config.toml
num_hidden_layers = 8
hidden_size = 576
num_attention_heads = 9
num_key_value_heads = 3
head_dim = 64
intermediate_size = 1152
vocab_size = 8192
hidden_act = "swiglu"
norm = "rmsnorm"
norm_place = "pre"
norm_eps = 1e-06
positions = "learned"
qk_norm = false
attn_scale = 0.125
bias = "none"
tie_word_embeddings = false
parallel_block = false
init = "uniform"
init_std_qkv = 0.0181
init_std_o = 0.0
init_std_up = 0.0181
init_std_down = 0.0
optimizer = "soap_variant"
learning_rate = 0.00246
beta1 = 0.95
beta2 = 0.99
weight_decay = 0.16
lr_head = 0.00539
max_grad_norm = 0.5
warmup_steps = 200
schedule = "wsd"
decay_fraction = 0.812
decay_shape = "linear"
final_lr_fraction = 0.1
batch_tokens = [131072, 262144, 524288]
max_seq_len = 2048
doc_mask = true
train_tokens = 906800000
max_steps = 3085
dataset = "wikipedia_en"
Each number is 500 + 50 x the weight over its row's rms, rounded and kept within 0 to 999. Layers, rows and columns count from 0. Numbers have three digits each. The size before them is the row's rms in percent of the matrix's.

# layer 4 attention output (transposed), 576x576, rms 0.112, rows 230-240,294-303,357-367, columns 384-447
100:571524420479472542389454413492482517524450514505468449553452537470542566476518453496426524488566445535478478515549555480540563507642549520548545502453482513465531431501494458506586464430493530
102:518577408527499571506491447515538475419577496496460517490469513446501513457487418470505461525457516463581470438481443522485594515428546463492502520424443439438548479429567502533544464465465556
104:506452517461498470471542546549549463444547436516575575498538473513550438508391531544553459549613418526477488481587510433530451470540509532557527490587455457498587529498495569505569564577552480
106:399524527462618513492454447493497460477403484434519405447437486570464458485558474481506533497409562500548467561480392467443472488462464595572489529476439518523553497528457476433379408612527623
100:549558489517553548552566479478469502540529490553550511525578474531445486554450480468489540441510485443499492448454456542489534486545547489515585500537546483416555442487462532456556519518538451
103:406476482460573520501443495551488559462466479491398428477536517475456506577502603454528510489570458434455557567532531548472462507379514604456505422482498503522435465429586481480469458547449542
104:488507441451529546474540527483529675539523518493519522571439474468513521416534564518563475426544571421501542451434464474496527446417521428516442572469568528519605466556470583479529500465528398
105:480552501554425514413436613535529462483480528486424464500510459424594502474506488477461498490520539474602505459495575423521559436500548518460543494489465510473405437456536488529458527506470499
103:503493550474448499435583514492464473450476397537457523489433530449472476514560502530500487494529471559510611522570574478550658432505559490466584544499484417564586581427472505458458490502427538
099:485483521459388525488376493516459506443474538452586549547476606616511496409582485527570512504522534530467537445500473456481516413538536371555539501467509522471511532554452484574509587476566450
105:472523483590501522398568567499512587376498523526423463449459530477540542513504562506460470522414560528526577646461508517446437464493469497510584410506554440430498459483545563526400471551530555
102:522526488521488528438493445570590494430519472528485502478592452489577469530617369455489570482566461501466511450489479463465465456541469454508439344440482471408478452420540512457579421495479538
099:494526482469495479555429558526622554456552492558534501492554569510395491508552488473472532463465457512544570435538450394472544499487514434382483458541507653487519523503486509504542445415456490
095:521474508550466521493496510470538485538490561497450411464496543506568615587437477504566477538480459538517432535380556504520580483535452490454491480426494469505471388404464436508580485575499472
091:508494451422545513523466540531499497462424545536402452405529476549478437508516501438551455472439501535573536498505537519487534474527587600490441508469522456513573529524515483500493578562519563
096:526541538495470570411479472479501460433422539482549492515555497504556542468548505522470466477489520506560545612510440421469496499508536563484556571532458507467460469399502523560499503395424537
099:468496468403558522482511471551434497566436486482452489488450449431606542543476464532422467513544514463457403467437457530547466519486532410409567519488474474479490515532461500443451563515517557
098:472459468546517460458432536463688514579440564518467486538513547476486463429563428423491433487516579590523514499482597477519498445472491493538470519451395492526462567474501549553489476494499401
097:432498536571476479508499480603484439422531445489476551423539465479487576419544492447528491529454528532502473501450546478432458466502535537525464454436443447488501520486423477503501506478532521
098:465548604555492442463474467392513576500403603538472512451405477538460515592527529538471507522515609569527581453541458429527466416485473595448456493470508494531485583621551543465476496498498565
101:485528526478550527493520455511416356502591631537509559478524561593531486440520424509521534455462576478538466536536569564488536458507474474522501473438459568657451470526498453546544547486509547
100:489476521469483543446484453445417518462473554490556558479472501470548561362489540456532476478479510548410488550523518495490468494382525546508542544470463504450478653461563538477412438511467470
097:575533478467518468462532479559503485442500482560506452484522523443538562439451500441442489486575545445572521503531473528626521570527536510480574473552466484552462445470434492447533504540483481
098:474519457429508546495468464541442521556435563500493532471502517437539461517507477495553525428478559487447582574525437504428566435543527419511502470402549473503583533440503485555450430522533473
096:555433446427519526492519494447525508543422555461497503510496499525560574519499497394441473499536434519525524586565527604479660497446425456494418567475546458514529487454498541430588545473584423
098:513504520417514540488524469426587414539417470510513378480542521480481496544557464488452549431536431440521524543655407502475526503512490562574565522547523483510492573491507574515555465532406549
104:482513518474520495530494418465537434541508522455469575584503502526518461451521463518461466463476413437527502455562452395542484556528484530467564506511396520489520500548655445512551463512453587
091:523481539528518549576420484592459516435529482484561505508563466534539398498364603449478530493474440430423484458473570409468528491484561419497436490490501504458537423488489377481505492538497448
097:552576524456426503468479522481414513600483552441538472438521445447545598476441385561456494637511473563497440526603550462605501525513582504510464416465478524524539477462503539451499578461478483
098:451502455422517427564526466455488499477403527597509496495501454536471544539543474483501482513496519446441438439476504493471507533637491519510529413474588493468526478559487510503492498461474589
094:517437469589494481494566543527494500469564478526512564444527561537423472569505532514578488532503495563495495518559520543507550518490502473550561598521516418485533473452487425552431476449510493
097:568501453443593484585432498503435491490528440478507488499453542470415540435353487480458463449497519433474432595533535532476497414472391472469569497498568497432419475475513421542499559436444488
# layer 4 attention value, 192x576, rms 0.134, rows 102-112, columns 384-447
106:501475440513469524576511505509421549475492493579512464425425519565469425561467470462421409564560484506491521449579424453513600535556484423495479550430475502512435546607537482500453476493449496
107:470524565396482517476511503408486631577500510487479438533528517533473521452514427397472571419512477493454495562529537505519509531475456476536431426501531510509559482499510556474494473472455482
109:461551542574463500492535346554491500481482506512536455487513443477380503445408417475538437557622431445631455407491502450509387487543431512512549551526487439616464468552492443554492532625423458
118:480552493498551523541509498516494465437444526488485570524509451538478413532454498540551577488534533506477510441442371498382472484512415459467523528521443495614411465505460511519468543491522518
106:460538483463472550502524525474483460510456453511471436508437481590488545500478534406529571521433517416596398470424560628524471508538495410464552596458535411521490454463535481386508440451519580
107:504514435478430454438476447475549400365458484504379610446558501495595514512581488601560450527423497415616576484552520526424570511543524572463445519579521451518496456583510545543463482499543448
108:492554457570507536606530422505478449436509470470447543496567502444526534466492416500476535483583547496522592515515458472422458516414590569447603496551485492512478532477469498495614593581531525
106:536445616457493467491531479521464501445487541496494563615574493445444410559463480433416553573493505468530517532611498434475470465493527429439488498489471539476476448487601466498573553452534426
109:517630488477495530487486438516492507501439510525451493427415411438566522485488432504459528514534386489541524466458475546517547533494493581491460517558467440523461445450465443586519514512536508
106:461338466560456485445464459494459552412489431587474552510533482468515532589529535642435477459546555621540543400439504546552482492469545493547440529486486394451523520514480498482428484388637492
120:529571502552524401533453488518410522433595491509431603452528490484522461541584489414532471502467473526519638530462513476569496465483568550524443484469533530457516488518500561422505524555509479